python train.py --n_layer=10 --n_kv_head=4 --vocab_size=2048 --bias="none" --tie_embeddings=true --init_std_o=0.0385 --lr=0.00042 --schedule="wsd" --doc_mask=true --train_tokens=279200000 --steps=8521 --dataset="wikipedia_en"
Each number is 500 + 25 x the weight over its row's rms, rounded and kept within 0 to 999. Layers, rows and columns count from 0. Numbers have three digits each. The size before them is the row's rms in percent of the matrix's.

# q: layer 2 attention query, 256x256, rms 0.0591, rows 178-213, columns 64-127
# k: layer 2 attention key, 256x256, rms 0.0559, rows 178-213, columns 64-127
# v: layer 2 attention value, 256x256, rms 0.0395, rows 128-191, columns 64-127
# o: layer 2 attention output (transposed), 256x256, rms 0.0414, rows 128-191, columns 64-127
q178 075:520501499442567517524476489472535503571487492512500512506531468453503520481515482504513501454504517516510513452514466484429547488509497471524453459517481509522502486497431499498514500491502509
k178 079:456504485560496480521489484516531449499517526507497502456490513505495504490522541496492561511506537499585505489478538508522506499542539524503471510472507522535500499532520525487487492477507509
q179 099:502511534519524519518462466524501485461472524492552543506532482505475519552480534549530506488477489511499499479484497523480488502499501517547480520513527470451529519486507492526505461503531521
k179 098:499523447488514522490485546534522522535512496479471493442491501537553466468547492504425487470519540475514505518508535528522520500498493502475510471496474517528477506525496498537521496503506510
q180 071:499547495486559503468521472510526531500496487461474510503528528467553461512524485471499513462492531473476511460472493495465488482488490460501471508458479507526498506471498493535503505505474480
k180 079:492505526483520516490481502478497424483527520488506500496533505494506499502463521496500515515533502555528513502523528514505524491510531538501499507481507459507492510505460487453500504526476538
q181 074:550491502533492511487500503514560529485507486480495502498523539486547492557538455498464490486483513518509518473444481514506479465517480462516512539476485480546521489527485480525500522465504515
k181 086:515503558486496533509513485513493448454515500512516502516506511482488461476494477482552506512528494559488474507502467455516501497524504525472507508519484510518503462500540523490542504505497510
q182 078:472470499527461489527474458562499550480446507498534507474488512507464535493526502545499514511533496511499491507536534516513497494515501494514543549471502502455484490465463510550501478552509491
k182 078:496531513457500506492470496504514464518506490491504500490490505542491479572503487505457499499460484449484516520491496523500513535472461488526499505484516510507512575494517493505492486513502511
q183 083:521525467498470503499541453507506501485532543485480507559505509458565507514479501517489517519525506508487549504490495513495476537500519478517480500479500520526491561459535481549503507504502502
k183 088:505514543466522486481487471492453518466452516499492520495508492487506485494505495446464497540493465484495517491535449505521501479455479512489481521557488510449494455508479528450489475529493535
q184 085:482497526491477507496547521461511465515486435510474473494490524495481541521495498505501491516470487484507471541507515514480524493464464492511484484525516498510470466502517503482531492480500502
k184 083:501494491508504464484538497460526516483541504493482491512461502470478477494502522453547523460481489490455499451568469479486480487499516514444486522501527481436505506533539496522489487479484531
q185 073:507503484523516494486497490546534499535479497483503542461498488469487497495526468477500507480479540486501533476482524516493491464530496437505477485496435521504495515506505490496518515485502446
k185 079:485518527449515471464482517465521505480508473505495506536533528509482498558494499457504457489479525528482486479480471509492475511492525486478493511532519460474524508531514479477498511475498506
q186 089:481502537482511538506504543531507415534490487524529548474496487468480489513470531500454505505511537500507520461489489509483522491500472495493437491499501449478499487518472516499486509460539483
k186 090:489530473549489556503500515487505525476507543528518499537536509492474462470552502499512486485535492551513520489494502529497507492501529512445478492486466498525496484539512450491515523436547525
q187 087:512541537544474536506470503502494434452441521491522519464488477546513486485484511485505488469500482496550528545456535487470498464512540512495505500514494424528510502514478474510517548508465509
k187 094:466479501496552508492517513468529486504530514514486491474503520537524495480503504502490480540496519504525508499490510476494545514517488496472478499483495490497503512517500492513491519525502500
q188 074:497541529523484498523479542500522445462499501485475512514512506512464467514511496477487470499519464519482483458433525494545515490495482483546511494481502444498518532523490527524521499486503507
k188 079:516484515536501542527510495492500512493524555506476461439500507471538518469503491525524530533505497510549534500535490525484526512518528557451439510478508517506524510525490477501481471462531521
q189 088:556477507487496499545484578486508497503488519492512529500504476515509433506472460545495504512546524502509536469486520569519470513512484512520531506482501550483559510519540491507504500452510490
k189 098:500512487497480519481499490502484510515468433479507522507480523519474533493500468482493493491517521513506487497514481492491502525501531502473479507489505494501435497511459481476486539463569523
q190 090:511514510529498483568479510463488525520498464492474455521471497535495504521528492498519485484478436453510465533591473492475502557438503469530517476474493524541490480478472542514509495524495533
k190 094:544437495515493503523495466507504517507476468508473525514442470519515556510510525545489560534476478464516503495529525432518476522532485500504501529475509521485469474484478506484504481511524474
q191 080:531479473502456486525478516493522512530482490508477468519514532482518473463499513499504485438507489500508479502500502497474523486492451495495489543490523498467459511486481479544538526510472537
k191 079:485480488507517472547505458471464451477531505479481465455476492515528499518514499477512545525510498466536495485519475438521488552480521539530486515483474538523501545509530529482481447520496519
v128 089:489543466507510508499480473497485482486524504481490495501493468488493548493519496530479499508505529523550528501519456469515520522490489481521470495494562482493506494514511443556486488439464529
o128 084:506507497548464500509484507504525502521476510515516534504454528515501510467546508514547454466491485504452442534480480509477502486503496477501497497530514540450490478490479485492498525528526509
v129 084:513537524499509506493515482441480513541513499490466480484549461507503526509489519485474441498525473527489522479495487545517495479477535482504529485518575498484478547509534483501545509496521507
o129 088:530513494467506519494502519449529494506507514499475454503516472491500513464520535556499533488504532482527530487517481495519512520513462476494507507474529503536535512526468526509494492518534484
v130 090:444528517502490475518546486448496541524537503529477490488523489526492521491529509494465459480503512480435484494494463464482517450466517505489474496494579478496472510515523532432529510522507490
o130 086:524497498505511488467475463510504509507490497527469449551510498505539484452512493506500515489531551484505496480505487528492532501513515543463524493473518482495523525522478519495515490496493499
v131 089:506498488522457527532516536527522470528494484477566501515483484476457517517483505489512503511485484483536467532491474500522513472581517485482524542484489494502458504518488514519527514537515509
o131 092:473505481449491535478498485498457482475511530515518509476520534475512529545532512502479492541541485524478525489508472509488499481483494542548465495541514469536474488510473505535517527472501499
v132 087:488494469451465553495505517511471491481473476497514492518506485471525484474480483495506473557455502481518533532498492505482511537566490499495519493528469482490517452479483461550504508490491467
o132 080:477483533486489462513521514482502527527512514495479464491485492522493486511490489498548521435509486508437501503517460501520496465439520479454485516518482514448522487468487497519484480555507482
v133 092:558471529474512492503537514454511516501505484497520509480462482466512486461501475496505516501494549495524513528529529559496510474504502492471501508489481530513486494483494462525477486525505489
o133 092:545487501498490508491457501532451513486488520494470477496477506503535562534452493506530518478473485436499476497461513511534481512471449492464517498507508481500470524500527501536466493497511522
v134 095:515514478536512501530521519464472535537468500502495528489487495512462490513490518495484476533557514525536504521496450494518530466473474500489486497494497501515529488495442483444476544484504529
o134 096:489513497517501533460472462502434483536545533477499469488491500480503543452549461485485496484482499519465458504518462526470498519513550481508549528526492500469498495508487501486526493470511501
v135 099:494486446480551506522507479509478488448483531473453530453456528510505547505505531490482481506525514510508487494516467518528485521456493505517466511515524462499479471525477442487430487508501546
o135 088:506476514543516487468497503498487521478494441499541527478514445494487537529545492535500475516492491498508513520509493486540488514502513469523471513498494517537506493527511516451474508464516511
v136 088:540514507569473498516468505518496465488477516489482482492521536482534497521510546493508505498531501480491481517511535461493499491464467516539537493514525519507511481486509449539508492508531537
o136 086:497508474492491522495494516514469505466474544504527518485506531476489451464499479477507498534505494460490491500494498471502521511502468567480540453529511525499476512541499514487532501493487519
v137 093:457501517487489437507523474504493470483507554520507457494514527507551490518518596507549469487496503497491507486510480485536497518481488492535533480492540513491448483512483497505474504447558496
o137 096:532469474517506530527505516494525575523503477466509497490478510488474483464491469473501526498502508469494504522473519481510503467486464482488478494497504534473481529511564472475515497501540524
v138 090:502506462482456475484479546493494505508482489540532517492554463528492493515477440481499495513528436526512499534500462514549491508496508501491505516474424469484515465486531477509495512507552546
o138 092:531490480508518524462490469489504444495493528481507468502490509482520481527472493493500472517457536536545495466498507503434508507495465492488470491492510501479502496455470554486497529530499492
v139 086:499536512475539502513523523491504538510476517449529516511521495494465494529493515504496507522536453520467486519508495503502481458455494496533495560559509494500540520480466442507520524519500443
o139 088:504507479497484556501512491524471477497515489562500487513505516498502532503511498515471500497548505475492549493522473468486529521450491497526497506500516447509479473515473486500519489483490555
v140 092:525519544517502511487475468463510527461493493493528526491479481544447497556481517503468477451440452510480479499531497503477488497515538504491518521474555505455490490516499485548533497480508551
o140 096:516464467477510555524506532509486517488534502530549497466499522461526537526469512519494497537516508505554551491492487503473520479516472504538486487478487492546509495537490492520491503512515461
v141 088:454532498517545480514509537497486515510521489527477468516544466479545486497497482507476499530514503521481518511463500476506505504497526519500474511514453472464527481497495469414495504519495554
o141 098:481510523457461473464482476502524493508475496517498463491504487497540540528559488537493467470507500520465482492537484518511556528464517514506508519524500492490509505444502541492521486539466509
v142 084:499476522492529486521499446531498519495523528493518487509537510526509551460531540519514507500495521494473540497466464529491464497502470506504528537484500501506465525493523562513484480530497499
o142 084:516485503514545495543509517538550519485481495490509506505470486531485467470508478497473469522500483513492517493513519475547511467469494533498522477508485481503521501499521496480500523491529503
v143 098:512522470468519501538493552470504454497502488478504480505516480540528466477499556465524512468494509494510484490520467501518494484462471487464490495493463496577507492498493507508531529455544569
o143 100:477518497499487465478508486496458490524479533479508537463505507507488503477505451483501504503474446485497451500479534501510491498523506499514507494522471512496510494469530510477498451522461502
v144 104:514527467492509507543487463518480505480513506498500517489494537478537562507466561470508497480545518467480520484545489503495478553484511479508493515494524478494491480477459500502468527525476514
o144 087:505487534518490513496511493495546532487507499493515469520477455527461478520512463456482474475490511515505506509512486476464515476502509440524493452496514503491490464483469498482486499495505523
v145 087:475496460507534494462514523520497500435502460528516528516444507493436485534495481519505509470466511510533511542471514499501510516547503512515493527512449528487519474506479481511489484456550510
o145 090:500466508490544501492489534559492463539549505428532531501510512512540510527447559522513527499519494479484481505461459557531527469485521499482473505506514504480470536501486486552441495542456499
v146 086:530502504560508482543495468479495523487478528499514498484506510474557474504460488519490474488536541486506509509536486493449489533438510517497486472507501496457548469501485500519487520489466514
o146 091:487515535529458499490443521544518585481495499510486497548486490480533506541530507533533506503475519446516468490531471507490555546521498529498493495564518497461487481475497499476550485496518548
v147 092:478485494514534482489503517493506495527506476451534499527534519510484544494496469479468507466493523476514527490443516465469527481513471490533533530472495512498528518500513520497537510489495535
o147 085:478480524474491511496497481522551505508511494498500452549492529509511487481517484471514513489495531485485502503528512485486533485506522422522517491539507488492513552441471501498475503521516512
v148 091:540501474496426518514504480463470517504476523511476511486521500541524476481498431501482516498487485475509539514522478496499492533466492518534497462507501556495496497510502485526491535468507465
o148 079:485495509539500536495513508524441472485475503492534548465509510485461516482519538493536505492487503501521535480468485462547473495512534558481493528496476526508503471554486505503467508469539504
v149 092:502471516511484495514468505543499512495490507458556481495479543460494459497528465509514568525511505484520522508498469495515481535498493503492540512526490538481467484484483518465489502509464496
o149 094:478507495529462486488522559512436468462504489500496489525480498492480510506462501461497477482505480486470464517516480493517497535507513499533473506538505525503479472514488534497486523511509520
v150 085:523498511553469461521507507487496515508476548498523497492512461499502472528506509536477493463501477527510435498492502476470478492506511521505517489501479567461492517527518521467538467543497507
o150 086:503501470479481518500478552501517511489489498522514474470547545496535541479497476500524480536564518484489521501495484519534566512466491555499541514490544449537473494555534530508505513489504485
v151 083:518506549477549494497524511487500526467520524516511528499491434511477522505503488495472484538507492507460500496561503504502499488478503484525464491498536515487518515515504473506488472508512554
o151 083:484480466463494503485520508486492552514473487498471494482470516526509519461532464509522513513436498506515517501491496542483517508506458476468537525496490502553492498441500499484499497512486478
v152 100:509502531481473491493486490548526490518524543503460523460501464515512475491502510504477481494481533524482493482513461509480489474517501490510521506514506481485472536506507533542463516535532517
o152 104:527484488527509442547488518461544568510474464515502521467490482483518512518484489517495517506518517505514474521480509530539503461457483451497528491488512515542505530511543488500483481494512467
v153 097:490553455495522491485477516514509535447435454454501498494496459466509518517525455504527485509461515432498517500529492439505496554505490480526509482466530468488521487506489507476485495463498499
o153 094:482452518486510554455501484497483498526520526505509496478557550513526489482484549453491535482513500480477504532492463554498529475488553474469500532499495499506476494521451539523486521539522473
v154 096:480539475491534519483516551488476492438475549488482506515478521481505506468506513494478499572498491472483543511503525482480483534476505500543502543510465498494479515496483541482477484510482494
o154 094:482497535525564467435520495508494473513501497483479561496491507532498456500464508468518486476468463502509543473452521486507501500498528515505484483512490516463526485490547471478501546502454545
v155 098:507494440498495497534470474505457502458518511554510484507495526538459501506477481482508520455515496505481485508494500492487507526456471493533476481563473507481555504488435453553464537476553524
o155 102:498509489508514477523559512508511547489497487506511498462479472474425530538545487531479497487540514530503532546535501462524521490500475495486507463502491509485464488514521488452499486537530530
v156 092:439499499444448492464520534524501486488484510535452474514524468493479535442482490451513452530444498451482495532470475512517461547515514494575477504480516497510475529492529479480509476503515525
o156 094:509503543451503531485503521468489472524478497486451493506475509481513475506484480488483530533498524504491526492459531515497485459508458458450527503468513490507526514483507493499509509529477464
v157 099:494505479462518520523508548509512483474481453496529483542454525461490448481471464477507521497527512502501522483490497526467491487516477502509502513492457508507528476468466472532470507527488487
o157 083:530501511498515467517524497522536508527521492491499462548494511535507481550479517457511515476495500474469491478488494464499533490516516521512476496563483515496485517464492501501507501528478524
v158 093:458486501516517525478486560508494482520506487538501497507515440447476510457488522458493494512484499509465528497520524510463471435514503518437488527528486500508534526497481542544478474515504535
o158 093:508548467471516508510496524459460514484471506486479527521511552527471513493520510521477516522576519508510539521455480453558520524434480463478537501470496447537487497516536486511491507507477466
v159 102:493521462518516516501499527477491515540516557518465496518498536540509473517526518479479480510534508533460481485498502467505503432526498509470496524519467475513546515504501449530467511458516532
o159 105:495508495486512455479479452481515489506505495450462510507480492516495505448564467522532482507514543510495491524513510508495520520501484567478529488519463511462520544467504488484531463516436557
v160 089:541498572494471499491526550472517515549520531588519505517497519515506452532490443493439512473486508472492528538484515508480495520493513486498473532504472502480504517531512472500511509472479505
o160 087:489518475518448503495537497530518449529469450480517478576460478475540504487484525509507473503486523507548456494464487479562476508503449548499475454511499462479488481489478492534491536486536525
v161 096:479511498509484523475514462489505490485484484532465501532514501495498509543515460545465524508505495559535535491466540504514496535489500486504485505541468481461518507508475511505505487507495490
o161 098:528535542540491476534487491522499471515477507508503533480488492502519469482460517465533511454508491517476463522508440501494530510487551491518452479539502497471504428515504503525497517525490502
v162 096:533457501501529483482476470498496502472498489530504483492502495496471478530478532505490515461475509494479534497491517539505519523524522505506531528474504560533503481490501497518499526497517554
o162 101:507479498484504518526501530504484516528513485517474440510486507490493528498505532545487508510500463511501530533501458499535471559507436523513491495480518475508466530487511527528481485521490480
v163 092:497482511488486500473514466476490512512505566500531492501459487518503528497480538515491496513522517489474506531500540477468531493472504494487461521463495479526499528483502481492468490489534483
o163 092:518487543465558493550518499516552525514504510510451497481551516488479477490498515492509533478489542507524506498490509494479435489483534536499529478513492471486519531459506485485484516507519495
v164 091:479514511495473513494495510491510481447461511485551508526494517474471473490478518516507496507497466507529518515500468461502510510519501503527487514539530535434485497524518546534533469514539508
o164 089:507492497471512537523467555500476506511491505476448525460511513473559524520473499463530528528523480512497527515512471552508512517485524495503481488498517433516484503492524506531467528524499497
v165 098:473504458501514521493532523471482488522492522482466472488484477509565472541559478508500481526522540486522529499487472489521495484484499487516481506545486458500487517505509553516469487474493544
o165 093:507536519526505482488498510475534500512441499491499515530483455505532492427487495493502565505472467496518520494468496499528478495521494452485519482482448523503512513466498499512504494501493531
v166 094:523487519518499515505537508504509481480493462514451475520506506463524440501465481512471515542531536523493499514509479542498505503493533511507485466505506529517527524509522494506487487495539558
o166 093:493517523473465496506472506486534506517483474482500496491503469487528527519479519532533526469496494507528451497463505510540513548498472486495451557497484509499461480535512471534497483499493510
v167 093:553478565540433517528513450493493486492506480567489494509490489503490473515512544523491519474468484528516517500515525512515517510473502510531513475478555508457494517512516472564468490482510514
o167 095:539497467511474559545452520515520524492492519482506528485493499477508503501443493475504510521500507522510501531493467529542513517503498543484480500502544494472493485528502515496509492526497441
v168 091:472485481476511509512500509531499494531523513568480485508475551485506488448474498454516465529559484477468481488475508478535514472513506528422523507514481519550527500517518530479516499481515470
o168 087:480507472514489463455523494475446478497477489467497492495505505517454495522541508521466451530489485523498472522479527494509490509511504585523495506505482520523507493508544483492520504490465486
v169 092:508481494480508494482476465485487546504478512550517496522481482483557429488483481521507517488489515467500471515481513492534482489477516492490531535478493555572500457489497522500513499565468508
o169 089:502503477485517510460497495470441462520493491485507426481486507486519494512486472463479495503485495503433520515528483477490475532488505485496466514503512478498503505463567555488500484462515518
v170 110:508478500532518502507478428489489514501474501486536495490549535461522480501495489486472545502474482515539532516491482463497511461457501514493499501511452552464573471518471512505472499461477551
o170 093:487498480537470519483521509549429491469518517494525530501495550499497516506508504536488512509486490502549520482495508511525522560503538537496504521499468519446474530546451504516474502506512515
v171 092:486538518526511527503479510488494459439470539510494510502502513519504529471488490464482478552489472510536472517507505490495516453507496514475525536500428511504516515509520538475519505475489545
o171 090:490459504491486512428489424520503509464494517446541494436523533475499484513532486532483446554492492523484506490468523547507465523496480494522520506526510494543512536478487505507520504486467520
v172 096:461462499561520489522493418506493487471511500523525474500526494498538505504507558500515517480485542475498518499485543508521514469482487504459461494482498446486475539526477561525516500483459479
o172 098:523517481516533486494478512543525528450459517511481509518486527517478491515519476555476511522514480483535513488497502496500460534527462517508546520497490531455490495527521483478494507514516516
v173 085:523521508504509503528543482477502484505477515478537481495491532437511525473547511514508495439501500511535542535535490540492522473466492496529522442532503528461506497516500526555526510517495516
o173 088:471544512487506512535523541509487555486500496487480514501500505510490511463513478515515564491514465463520516464477512469570480532499446480473549505511473487501482489504523511491505517474525545
v174 092:510452551488487482486523491447480528544506521536508476478534525482492509512484509439506503488497491479509547496508492467529478442497476512511451523534487490499459485475500495461545503480476505
o174 099:500509488518494535535528457510504515474457511493472436551443481529515457471494470474495491453488534493557504462492528482482483503533490467457500476503468560444524486490481485511483518454504495
v175 094:452525536510518498485478493497479499498509530530529538479510485493453508530495524479483453473525510529490491462523506499512500458483531519517519507502495524462492514510480508448492481537510511
o175 095:544514478518537478478467522481523533483513500505493490516522499458530528486469538480501502541504534480505493489488490518503521540512486439516485504462523448506504519534493510472546493492499521
v176 093:502549458507502490483532577479471477565536526511520499525474509470460493478481510519508511509540501519460511538489502479465502496504532515483462481518481444489511470490503464457483504543518502
o176 095:514538518453523469492499490500472475486485512526472486466524514520514558503536512500500503470515508492505524493483533499450501516484536498497518480493488447473509518446489494498492490475503511
v177 096:502502501525497513506503522476481509521489519532491491503482512501495483518510427485505507523523463454520508475468556476450518526483488525497464447470465467486504511504518451494483498520456498
o177 094:510479544491516556509513472511534479506473508501472484522547495548495491476510536500525489506499555545498543511527491493481500481542502521513516516481498464468508469502473533512483517475539469
v178 092:510456453529485494482475436532495505496504517467510501452488512503497525539526496526468513486504481518529523494465532494517516483548489501488502522475522472460502421515473485496496509526543519
o178 097:491483472532510522527515496521490461502505522519507516521497504506450483502473530463474466514500540520486483522504479447494523517501531491518470480503518492446518511542495460510483500496483516
v179 091:461469479472517499469499474525512475503530491531478496472546468539509542482509466499518506494481466485483497519515519453504545468521516484494493548574528493513478574503501510491504483476472494
o179 093:491546503543505488520521519508507504468501529514481506540454553503485464498475509538510498536519530504558489531481451478500442479504466519496485469499463502506515508504474474529499510519482487
v180 087:473475474484495521471512528495483544529545480509495504518466470511478504498477481499513520531513497508540510513467498486466512524530489469501481508513552480529524459514509514465518512484487505
o180 090:457529504486484477507535484504497421512474486531523450534468461530509503505551482471470525441474523499470485481505474502502509484490526533534454474464444506484547496456460465501434521511493500
v181 095:475444502507558486494508491533535505477494505453503500491493450550492506501502536460505504478465470458512486480516452502497479477552511522486475535486512502517510519493498554549539497501552558
o181 091:497501470497485490489525496485462522466489500553499465513466502486519510520490438525517522506474506512514516496483500481517490490552484464477460522527496519501512512487462476522482457482465491
v182 090:507505567533477511502518487494494487463481502525527522485511475561434502511503497486483485496477467561551490511502514523488521528491532497498501477517504521483482521506484524517517460489498525
o182 091:472502481465469526514515518534498500485566482523516470484477519458523498525441476493492525520505508471515506500483494507517492469497470484514552499493534501500480526531482508529482532502495455
v183 089:513518488511468517503480495519495506519513499535461489480547531469488507485548519508490501494511516511433499508506458477518517502481454506532506488495496426494486516514485473524478510451512521
o183 086:490496513531518450508495462489490542494474552490484521490490498538427491493528514486489493490535517506515478522497510520537523480503484538487502486544517562463498501512521473487490493480494489
v184 096:455511484506534488467507473513513534458475464488494524497500471515480493521515506511523510471450487497486537504521481499485464482526518499515515559474534526530456489484534456508552508505551512
o184 092:510525486522533533482456494520488438513510543492487476504503541496563514477464501486509493538494526483522514477477499539479517522549501488498458488506505473503554511500474494535498512484490500
v185 087:504486456466545523473488492483526479470535503540476484506499492522484504489503513501532513523480462473462537504538507448507461453511497508517519554508528490489485533495457527536535463506534512
o185 089:494467467450516484508502527471469534492504514488488512476514546522495474471547514531531504527549496527533569476458510545520499463542439494472514514495520492536494528461504467516475523490439492
v186 087:468464488477531493476530528467496479480485524518489515504488507508488504504523537456485478519507550491513503501477495495486506466475499472488492508543437507504474581495514497532532478499501499
o186 086:520513538501508448453508484537511474481501480490486514537511470531523451463511487521552510497444448503508468458499494481505470523519486518442538480537459536480525494500518479500506492481492550
v187 089:483501508506493513485528485500484492511551479499522533513521471464428486536511533537482500514493554530494492504524487508536519455519488510479503520567506475497520451476513473503575518480504452
o187 084:507507475521484477522492501507470503477524510535496515500474517516506519467514518483524534455569472442500515507522453544517524492463514545486505520530513506458492508497466481520476456526469513
v188 097:506534510485524481516491489550498508484514516500514499511536521478514500477503486502537471448488438474465487487500468499486489517509493501513498537422501536525521530516501473473505498496541499
o188 099:438507494502556475488532466502517537489488539523505502479551523502478528526568494511472443540492532553516552513487535485442507522526485525518493493456518484491496471464510506498545497483510504
v189 096:514472498502526496509514506511487513475493476503527505534511498439484486518480511497484545532496517547516524505486533515528472506524507511445455491484460495507536485520489511511489503476457517
o189 098:490500495508474496483474520545438490489515492486499531517496540531516518513480538484502490493486393476480490498518479536526524513489544519497469511558494481501512461494503515530474497501476477
v190 096:456521505530482531510534545432497466560460495478502445505467480466496465480531437566520531464510513514472514491493466516466491466504472520495487494443478505531511481529474491539504509540474518
o190 099:506557516474507514512494541532540462483473502478497526491518531531490474470530457481501547504525468495487537503509509484495519477462477518512539494539512512481508522493506503495472487465493493
v191 107:487482534561537535494479518460497502517509510521538490520501482472440479466531474485500490500489469479528534535486510493518479468498471501488495530532445488507528481505502524510501490499493494
o191 093:465552455508489544499516516504414465512492494459487503502515534510501506455498486495478500504532485483497535518497507529506481556498488443490539493487471486478497493496505502502526525480469501
q192 114:481483514485529510500492502503506506520440510489510455492475524519482536531522510497512476526479557475538475490516544530497460495454528521505522544478509472502472501477551467506531533476468519
k192 114:499488532496468461435559509504503477528488500486484473514493503476487495523523468494501443532516519520496523511539502533492512534527530496501505514523457510527472517525532500489528529530492533
q193 108:488525500456517482499500485501497484557515512498511489504507462458530517513507550517472517469505548488495471532475504513481489443442538513467485505537554500520470537505513479526565492517515532
k193 114:484490485465550493518503537475540479501500471536487495523455488489507500507475495505478507482494499501528491498490507520499475534461483461495512458455497538486481509517504503514497496492451523
q194 115:498509486521451511476509516509488507488500544502514514479473499497464501459496446490461517535463491498526498488456505486509496510516538494493525477517500539524529513478509503499523494509482490
k194 095:486553484458469482497474485524482512500519453533526509526489475527492505506484469511484514491533501500511495500471504523492496508499479431483500497484505483509513514447438531483476519512484443
q195 113:499497535481510479502520450498508479480519493557507508489533491518530520515480549502526468495509478539528484501493489426491508510506498518493443505472491457520502493510453494474477510522521500
k195 107:463525500514461502518525503484522501489495520504495484505525500513507466496566519482537502499489497529516502496516489457539530487526476498511455479473488512508496485503565490522495476494540521
q196 113:486541530527484504477488546539481472506478538512477500484510491504513540512516494498471481510502519518537510516481473503506540438482493512456505534519483494490538500526489543485510487496486494
k196 109:492494487471488484539508508508536563514470495519491476494462458485470525494490485517491496510469494460511523485489498510479503495542452458504487517489522490534511490465502489509496490473474499
q197 097:491507533507452486449540457496481497485477504525499505501513493497463518501463505532453513520489501485465516442501493484545469461540487480520553459485529540492567504488512504508528511502519474
k197 091:479525517480511514540505491514466496490466503499509536483479439546465523493512516508465508486558504492485473456484532483491500530509486484505518457478501486478534490480522469480498541460505471
q198 105:503493535508528509482500508482529490468470501473516496468511512512481499497486541537552496470543498512467495496492514505462532518502471498521490503491529490508486462512469534510459483455494533
k198 096:521485526500507511507526511503513475488499559449495498486492517484493469529495471501573508491475514517524513471528516487486520503491524551510505486542472489497526494527528494505511465515526544
q199 105:545494459493513498482497463501514470500480524484483514460531519429502520499510467511488486496478446497515499500536477497535509499490475491504516471484480528484502510508482529542518509510510508
k199 100:531492533506482481519448528481467515557515465520511504483516479501469507536498522520457522503548515442459466456471507503470502524513454472503483464481498478481475515457495498480548499496513486
q200 121:501521474438561481501515471500487500461463458485508519505501543526506476457483498507484546477532504469492538529444499449484495526503498520515457468475499505503463472556489469508509428467523474
k200 121:521508474473507445525531497493516497443515491503504536533487483512498435535485505506511548451525517542477497501485448456535468549530503528556498526458545509477502497491492502527453471461504484
q201 109:498476529483555468496521452495485493488510515534522517486536480465488545551523561497519517489458512480515483508545493502455491494489490515526461517524524511492498514525501511464525516532489485
k201 102:469533492481513516525543503479523501518525514453512491537493490516539470522537484512505512461504503532472519509486513489497512499515479449501502523522495539534492495457515500495524452492503464
q202 117:508483505542505504516504481513471479519505484466518499522499491482451510488493487512535494487516521544510495511471484464523495488473500500428481545495490482509522478448521493477498513520501527
k202 122:520475496537508498493544488479498514514568507478506536548501542457520520466476509500487460499475480494504501485490488443514494447478484521511480521469521489553522542501519509508495502570496522
q203 105:559487482512506516535537533537526520477480476467492468508480488502484448531500441490498539479521505488492516509479556488491505513503515503499487533487511478503481470485505593496498452528494481
k203 094:530477489536522538470500482525529481501498504491472511498500535474495525495479506485524509523467466506495500496510553514506467513457509566491498525519545471520475500521512527461477467518488501
q204 111:507500483491452499508513492473497522433468509471506446518525505444510528532491508518506510505498464460481487527473498506475519505467491516520503470447533518445471519450523481486537509463481514
k204 111:540477514509532491553539481482486531458514484531477512519508510513504517502501496484472526504491491528508480514503523470500464496479483531526500483491486513547470493501495533478544516506470509
q205 113:485472516510547480470529483553513511531475480440517473479510509499494447507520469488506503504555525509462520491443506463507534493558490484527510538488514494506493460500528490498499502517530447
k205 119:497451492508485488466471468505565449496464539482455497515519493482489535509521513501512494533516554516488514484508483522522536506526513531516485528500520517432547483478529525512475522463525482
q206 114:517501513480444439494520518475510523512489518544511486502536480545511495526513494459477496496485489492514447478427511474458525480495510505510516476521520521461492486509490563479510502522510452
k206 111:474464468518459503534479484453522511468485545526494477490507504482494514518505517521491486480456524483534488521504549510484491493532484464515463490496514548497489511518477501494479511510493493
q207 107:481498463494495464522511499491541470494501504542540500507476512508504500446496459490488507508486500515514504501557504511508470512502525499497515505490435508523505512493480501504510557500463513
k207 110:494519531510545493492464511503530475509497469539517518460479486535511470456473505477453501497494499495525473527495465477508468523481529471507515455539510463495464504490466509478521497467511498
q208 106:467529539497533523491493494472504510507495455519509505495508473518517564510493481514466475483489472494531484443489471535488506483511507500509477447476521480517523526496495488471493531519470495
k208 097:459460515498474526515483524466508460556492515487516495487564531460507528493521524509469505473489471477534529537504510516512502487520518534456470470523461479477494488540515511499535514512525487
q209 111:546537465485489501506504448495525504509516465485492490508474516474570508494468510495528490484494549484514519492543496512536483486509478497497516529497508502487499526529503518507446497505501498
k209 105:533478527521496503479470499472507460485531486499461564440473523505467535489487512473512489540486513508498458524538528500498473505519525524455528482524474482490484490519504519455494519498483522
q210 103:563500474511557531483525514530520473509533509511477499506473487473531483494517498424520502464520493503491490476484514481496571501507540496482477513499509474504489478507483531486491502468521448
k210 091:528480480515543539497499463515518499503519521465453468483525542487504519483526493497548485510480491481454504517517494522512518458524538515498467490518504479498477485518503500489500513517538492
q211 124:498471508493499505451499525494465493465448469500531474566492476519493480512524486460465520549501509470465517529499481489489485476493512505522495517484517536485486491458521507483546491479505460
k211 117:514489480449550530515529498507509507457510513494495505532467439517558490476513499482472522492482462460519476505467525508507484516481489486514506521502530508513517494497480513524464550535510491
q212 115:516503493517497485495528464504499450502467495462513532496524499486522513537514491485507508517475495515455521501522534507494512572488511501481476516510490512543482507463476512514515462509508530
k212 122:515527538539560567487517471491531479501518495498484504506475548538540470545494481535491503475442502448441526466506510532495499477455496482491528511498539525446478490504482517471469452523523496
q213 115:515504516541502506490531496498489459478489504488503508518487469492508542549451474492490524495477502492494494515485438443506482538524476487485516522495510516566510513480488507463523511502507481
k213 112:505499519529537536536478465508489495467512494525507502484480448562478523445458506492486586481491487465530504445496520538432485504483468474498487490463483499521483514509505536500513519451491463